config.toml
n_layer = 8
positions = "rope"
rope_base = 10000.0
qk_norm = false
attn_scale = 0.125
bias = "none"
init_std_o = 0.0
init_std_down = 0.0
beta2 = 0.95
lr_head = 0.00561
decay_fraction = 0.917
decay_shape = "linear"
final_lr_fraction = 0.1
batch_tokens = 131072
train_tokens = 599300000
Each number is 128 + 32 x the weight over its row's rms, rounded and kept within 0 to 255. Layers, rows and columns count from 0. Numbers have three digits each. The size before them is the row's rms in percent of the matrix's.

# layer 5 attention output (transposed), 768x768, rms 0.0727, rows 227-255,291-319,355-383, columns 480-527
096:160145145141117077150163168142097095108106135142147161147067129101136124166144126096154141147119111150142094123075152178073120124124152146097181
102:150105102211147127056097175109159224138110096109087111118132073117141195131143146188112149114106103113086035114107167119100097130170097061086105
091:104180147116096177110123176090151159102140094118129125103105066192110193131108107128179165143136108084067126107127137111135132093160103130092089
093:052114117095095117135100154130174110139035141180154115131096172096091132091130071151135160187098099096103073116157114083074113140155101096137166
102:164047122164161068116184062139184128092092202083110170103089123104147129115182206126128113132151106151130037138128128144102150162095116132120136
098:112074069128133163191123090190109116144119165160079134093112102145107157134155146132160159168136137119106153074133175151118132165153127117105088
091:100099127105144157167127080107101085156163167082114076148111123109133112166147135166089148144168145137079031162125113114125156186107069114111149
089:059149152141163120127144157162070149081110132159126097127136124164179139094115167150219129118109194080127165130155128134154096116105123159181091
100:099119100089123167095050077148119067140181103182065136111138127202212106107090131133138144093147149081062255160133132156115174147161134160189159
094:088126116153143143127151116079068121101108076179157046152210117141136099082132137132112131130176159181130100123167117144122132126113111104112148
099:030140113116119076133158184082139138152146143112119149194139074107154076093098078169151136115118114120119026187122130166198129083058100171111145
098:113134078130093139199036110133117146194158089169068095081118136150118130134106112151125088161120131119164109118106067129109164129177116113178137
100:134120089090158162078102116175095147140115153125125193157114180133113129089166101165084127166145111120089065100085114145123084164134125189074107
103:141129124134127113172104179077112078091121122170137132141102118145087150148087091102099150148124061083174157105097137081120078117099131160144087
096:233090116133157093143141109132129152139139118088166096130152218118124132114188156060095141122119147131135238133108104164103091170151176129146102
101:141145180134118050126104164130163145159096169132174124117120115143165080131107122091116147207094116094127000092141123149127093173102124136061120
095:147132100189181119140150151117071100115163093184107153155152143127125179145129153092070128133185118132149177177128113155118163094141099086126122
100:135212129091141105144104151137127127181136130078114171159122127148035180155112085121078127066102181117165145117148143118135124110097148141155109
093:155165114117134105080139118121153127149127145153123172149129163114142101156160133125089130106161141109092251143130125124133110136119142156140144
091:117117112140123126176130167110179121138164119079141140065101117127106145164147136143082188145111184103109084085142119161100126118082175175085116
100:067103139150111111164092085099139162224081136170062126117163116139105164173103153169113113129161168131123140075115139131152128144107139107115126
099:149104141192175119106135102167135116166177130185104117101112174159134072139094139126080084096109138031149000138148074142105134128161101127117164
098:114158111127170186135160116128186141124179165138166143160141207095111167157166137162103046131153146132151177103148113066100113142050114132154114
095:127139152116093108098128088118184126170129074133084147236130118106130104072128099068153096129117140151095255113053142138100140122155126114130114
094:145118077096113080124099087129115075117116135075118107081134084092080084145164160094105121084109110098101208132133126129075138119106112067066042
092:132096123101158148079143175161115102098157131178167148136146130129150116111186126115158145137135138143132157102140091162135074102075100185128099
104:122117125118116081085082110110151100132101179160087148071069135135153131105116094132186186157129135092153185118146088117119109117094147114138134
087:170121166064124125135135089156105132157126140130097113134136138103170141041118150163160154150197047141188204139128107135138109093076194101119111
100:090123133158114115158083120119180058158162085142114136194147122137143110104174089133087107089154203076109255188116134147124053147134146095140124
106:163201098090064098138178137080106073172104100121108156116091065119110097091147095068145125140164092125164071112085141136154136124083090150170125
098:141132143147131194167168133154148180099118106109129147086145056176135183084100123084103111124126129116157112151093124186035123063176113169163129
106:086192135124175109138088139080133130141113176164128135092126242195134186068178120163156153086124118143135113092199154124113151182150094095144093
112:104085143183137100159123108129125126086133125114124169090122087201101133187158150146101171112115120161131127118168142099108070142114138153126148
102:130049141179150119103151142126192095072097088162190156129162102089166141144148117157138096141189128116093159149041120098102110105123133178141138
106:111164075107151093192111115156095116123180106125091154075123128117141157137110178153174017112145122144101075129172115131116150159112126106133163
110:126175123105103118110118119065166131151147113076111114095112111121135086076104141126120183110173117148166174123124157147088158129142077101151106
104:179113125136115095119166100121117123103138167150064103054120190116203157129159137140067082101174126139161208148158147123118087133117089083122154
098:130127069142184167116128071123096097122200131131151114141109148215127180147183180097144138106108127063129103139112144159112137080126128124141208
106:136095105160138107111118156132093071118087148131130159140156121065203116104100152146113160108124148112100088166147090119144171182116130095131061
100:086101086137167188116126158139124109172156147110114135163100123143155109134114134155195090113144062164113093154113193123131147141079129172133139
101:125213071109111046125109141133064113077181134115169126118137146161099131146163155182143156091129115148132152099044147088090127150112086182125157
096:179081155120179110145122162154117096122100092140150120076118179116157084175069122135165104086145134045098131161040091152150153127142076123170149
090:156121122130119102101043146150170089121100112145111123175142156150122074142118176130160107117164072120151129147139174131108117146183132142138104
106:157140160122169072163125139111133164096139115130188095098078188176103115086156146137065108132137159165156167142113137141085145118114173074195109
099:169140105049142152056092092162177090159146077162172114129122134175165137122121185124152113102144141139090185119117094090127082159099070149142114
103:123108131123142102112142097058120138109127146158121137095113197179150128080155142169042111085078122139129121126193150122047193171042096108153122
101:141112071163096103114125182062107089116145132148162107075124118116165173120038109146109162138091099135160181109168120095104157164154135105116148
094:139072160176122143106106162121076122137133103152090120164092097140084113049085132122096184080145143184133101107125158104100056150158169183109123
096:150118109092152098160183133183120079167071098122114080121151086102093063151108112146113112171101149117070163096120168122110156183149144107067136
105:155082141135084114132141109124120131096087103131143152066129104093091150102147096106159129107128196143072124098089085113126081105143197194138134
103:172055081148162076175116173103132128101163085113103108155159187124178140100132143143131155134145103167187154133143113113145113141123125099130124
099:111157091159145183111160122128081069145131172140152159112167173134175109152167154110162132129087123123176079159235135189107171066101145089175120
107:138159135108096146121118157122155145147137164125143083110145068108111107155159119130176155118099169127111161129097158130090156126164151125132148
103:151139094153165189072171108158108112115100143173121150109164103178115160106168188095086066098158159064145126107210144113098189108099069144184061
109:126102138110153127121154095188132137129117126151109100153163119145118129224102117073154131130172123097118155125123102157075106140134136078094098
102:097105202150094129146105150102100135118100076133171173127081125069147097123139162127161107121115154174151187131172096157125121131110121120119138
096:157166139176110092129141130097192164182090149122116088088123170145097105101066122102100139171198179089145129136165074131072118104095174109171145
099:108134077167114123107133127162128075149128135116155127118159147151128131128141121157148138121229134112150007194118112137153138174119091190135156
094:154150102131129134109114149109141129092152058136185079156170144160131104079168126139163157103113207152121064128151117157161118112186139164147181
088:101096127076156109081157161095169218153169112145147092153101093141127183167103067087114142131084112151094132147129143107052062108134132087103114
094:196154082153150133134111113142233136122137087092117149119088135167153148130081104140167137117092124129150098128107137098081114136134158126219105
093:082197130174170115157151183115100103110103129151118131121165126132089113080108120191110141124137122113122175133150128091071097074145115144192089
086:189144137105152071085182089159067133138104119116074148015146076198173112109124182140151094087144142072114084133136190104151149109157075146121162
091:166150144160169084102073064144159091130106107171081156130145161145098133145141117125095149171105153114105121121141115164132106136198186145123142
094:133074103130147145150106111067160076127156148128134097091079093100099113167139119170122154164124182127136255075110150118092125125085138101155148
091:136165196121143164150130160108130152071122113131098167172140072133084148098132161092158099132121151120080198144124191168155077112126119138148172
092:098138040149167112122081172090169148161168138159085109155133165116124065069165090172186127131076136115164131178150138126103111112094088107149122
094:088139126113172120120169100102137123183131143098124157126159156111100185163105100143129094055142158125168164159128164107118166161180105099127108
093:105123096118148108147054159127137099098123145120141111155136147093119105094097125168143109084123176143151118170117162126092118131135110102127115
092:088127134111162120096134168154090116096164107083176077098137097125138135093177135030129116131116092084102085036133130167149097110091103181103132
092:101122128087157097132126161141113112111140154128100151155126148088173155118138147054162124064148133117113157098110130159122110163176107144161117
087:154089151152114191151117151137076186114098156176145141135093194107077142144160119152092095130149135110152235173053068118133099138099148155130155
083:106149100111215147090167168163194134142100129151158094201110050136153161115132176105097128133155118113101113116119178150076098133108128093122154
092:234128077103115149113127106137211173159140138142098113159134125056151133072162137145138099133092066146177147075148084133177127193092193128130107
094:121095144116085137118185092132121117107113135150137092194131191148105118139142125157083148073140143113123050048081069138115107068163115059137141
089:079154153128156055179239084080116121144159168149110103179145125149152114087166157116141097108130144198129195111116130164140124085159121133162143
100:093173197122114116125141167127103128133130124128172112109122149123017135086165086111172109144142137176150146115196162154117105091130150145134139
091:177114164130151087140125088147116133142120183141103082086094110159183107128105106091111168156091085058055077158121181150157099105120099108143182
086:139104061112051065118115126105151126120074172137131125165097172115121049137150150161190175095123112155130120132088161161182132131091105173096106
090:074145130157120178119144115063156176141120107156091130121133180117089026118120102141142070136123117087187208094171091173131126107114103119072161
097:134137066111108141063145154125097150180099128132169118120112069078163092110147117116140154150122146095107030090160114129114079116085114120125110
095:116148087165158085146171145152094135130075132120178194111111112092101143130151132094117134145150071137130171104091082086138191116161141159092107
092:182152155055109112140055172146161120188098050126096131093129206113164122145060176134144094085172173138186171163119203160119151105103144077152057
094:161114103109170143116070143100164080107127127146169083131087178078154143137099119089186136118136136143085161166109044149087158150086195053148115
084:115104068159182167120099117057149139166136133132084149132127145112117141132138132060123163145121090079120122088186074077084119199171159036185136
105:078126144145132137169167126169050154153086175143104143149153176204093060127113152110115095149130086174114162140202122074137105163068144122141141
088:151139115094117162122089106204129097132114138211119139127092136128111111144119094098119104142183124134107132134109116095079137158164176138131083
# layer 5 attention value, 256x768, rms 0.0859, rows 100-127, columns 480-527
109:109125160164086159091171175033148146132166116115166195103127119115127193079130123119164154084110149089110106151165164176102183146097136105145113
105:137145145136214131082081084077094140132088151161108102169129198209128159121132170150157172102088089074141121113123107116177110129169070160158096
103:094072077178121131096112114130149113168157102191144118168144118134133124153143097162128213125153148157106123107157178107099065115142174198139152
112:167117112173133086084136153086167117131125148085145097145138096141143094176110174124080166135185116186116118133168142135114169136126119145094099
112:158148106110087103130143172137113138208150109108102146126175116174155113121168172131154141133165080102097137144137107116113104122128128210143103
109:153085077086149112176099114088160086106184149173121070145099171090160130091151120114165100155200159132156134117097123101056118148100188139138178
105:127173118096073147175173100073120156148136166075107116125142113197107107091145153143124095068156130190176124153147074127171087062154123139096133
099:134148104117079164116138057127143119106174122159159147108116090147112144098053126176151031144061110081081183121085154118113165108095156170144157
105:174056110144126151141129178170094150144148141176137146120148149162147160105077111128089185114109157122101141135175075061154178102162060102115088
109:098121098124164146077133188145122143116093175091121133108153122141125121131098163130180114090100138156169065174142156101118064115142157093125113
111:125177084063173107153096196110112141125124096108085132136121103143073136179118191177107117090148159164137124151059118135104157177125127144162139
099:167107141071150113109095113127130065154150062070105133212102136090101064083103151132161128085117136090096177095076162145140160107142094154154084
116:101150168173117141122122126094153134148124112120147155165141167138106173119173180121134188126144104105124158195203129090117085127099131128099142
110:177103083112129130138119145124101125098170108106133136118161175116117066146114118118088131125143120144094135178171140128111168085096168107163102
113:112169104112117130164104187113129126137093135145173016121111131161170136158117152137090196148126121170134085125164105116121110118075183092089169
113:169210092133120129095167108056072171102180065185062166127157166121072124102141118105136101132127130111133147069195141149192219116184141194112104
110:147140117091115161108226137113097127156045147118169140117113134133173146088167131157131140102096097136135146064165097091073117131169133117106145
110:111096116140129140064129104062067112137098200155114164129062177144106100161126118145132137134158090178115139105138151109144149148166111126161189
099:071102128109134124095182113070124128162158057148134120118123126123147186207075121116124138194192135152118140121110102092119126138122147129114101
107:105075165128092126166100195158118169173116098078100149109143086134147177079145133082122120103054143079188133097122169154155087104114079116114124
108:099098149167095159127153138182144108064187142138161092083201126155069120141118118078139157149144217151132142128208121130145127068110134109128148
111:108151143112094125082134164131102141112176145118123151197146142136153127107123138086094153099116111084137106163191177191127131165145135065192138
109:113119154104091153150068100090151149121143140118076106185188126099077103102141126140140147108128136200087173155111209135127187105136133118187119
109:149065150145154022113214108134136083063088142138158157127172182090115135117162125117120088131099130145108164127168161125099115125121103078124126
104:144124099101115084153098158117087172189103130184151086166117157177132080161150107161149187139153130109120155140100136138180113118112134100155161
112:143079199104146114144140135137108208152100110095178110097092158117109154133147124106141095158147139118085139120163095105136141195108099066121106
105:081137110113111230132187067154096209148136132072097133070094148249090063085081105165149188118147130162101159117181106142064091109196157152099105
109:228071142119151119097177117154142091205175075127126152190203167130121112130157091108095147172118100091146135135117112101170167083092132128180190
# layer 5 attention query, 768x768, rms 0.0586, rows 384-388,448-451,512-515, columns 480-527
085:099130116123100122151136090136129095174165143061138129150110135152123097145140117149149109133080139132186103129128127129176132161119085123139161
083:050140085099123155170098090136135195132119156146123109097160154134150144124088137127057097114129139129087107109090143151103057130165176118099138
075:058127146130149117101094165093222114099096081163121107141104172122124070124140177129184084167149085139126120164106154164084110082152150162080108
084:113103124139147139139093115141182148161141130104124119164165100139255177131104086154112064137117124135092074118084112165152126147100111163114079
087:189162143103126138144085142104066148105186142140174151156064146078123142120193039089138150134127137119168186108136164100186088204125070149103098
083:158155148183120133164090066083164160132134132075149137150145131148125065139151149073090125149155140109171096061126120160113095080105153160098068
082:070097095130107156112112080105155098102114083117126188152154139158119110133161100098200070217164183177154104120122128179124158142159169098174096
084:159185145138116105188106053118123100096124201119120092150152112139099104140105136136155102127114058154109105103137084087157173158118130105065179
091:103161160135124137119120147099063087072151115112171104165181152152095138112080173110150073160055160117105134085121166155134132110119112140089096
101:111140118191109144085102153117120094084162134095178115108094156179160152143093102147068121105122127089150141128151132123114141110159160039107113
122:108187131109114156176080150125090132102121100082158152112151124111160058109168135150148218133173162110170130145158148079148159130127144096134140
103:108103158182146140108152159105121172141130085120156122092131069123124181172090116160185131105070131145086086142132168188084118132144120155129092
107:123064109155192110165120081088147116151174161113146094151134112192119115168128109126133156163152110095135162124127106052114104148143103046097112
# layer 5 attention key, 256x768, rms 0.0558, rows 128-131, columns 480-527
077:132124137094111087114181144088142097166122138141123147098118109118124111068133145123178095164124112114125151138144130072114102125100110142162101
075:154110144078116133063134132146120116171171171186083153137151175086123125141099103145083144157144080172100100166112120126124126128126088145148077
076:102167142149092105096131071097184114147133101113170096066154092131121106080203142170141115112163181139086129132074212127064118127059143120145115
076:112113116158055135105146194151127118145093124124121153148102179103112170129104098124136164184076079084168175121160133066158170114121103161136133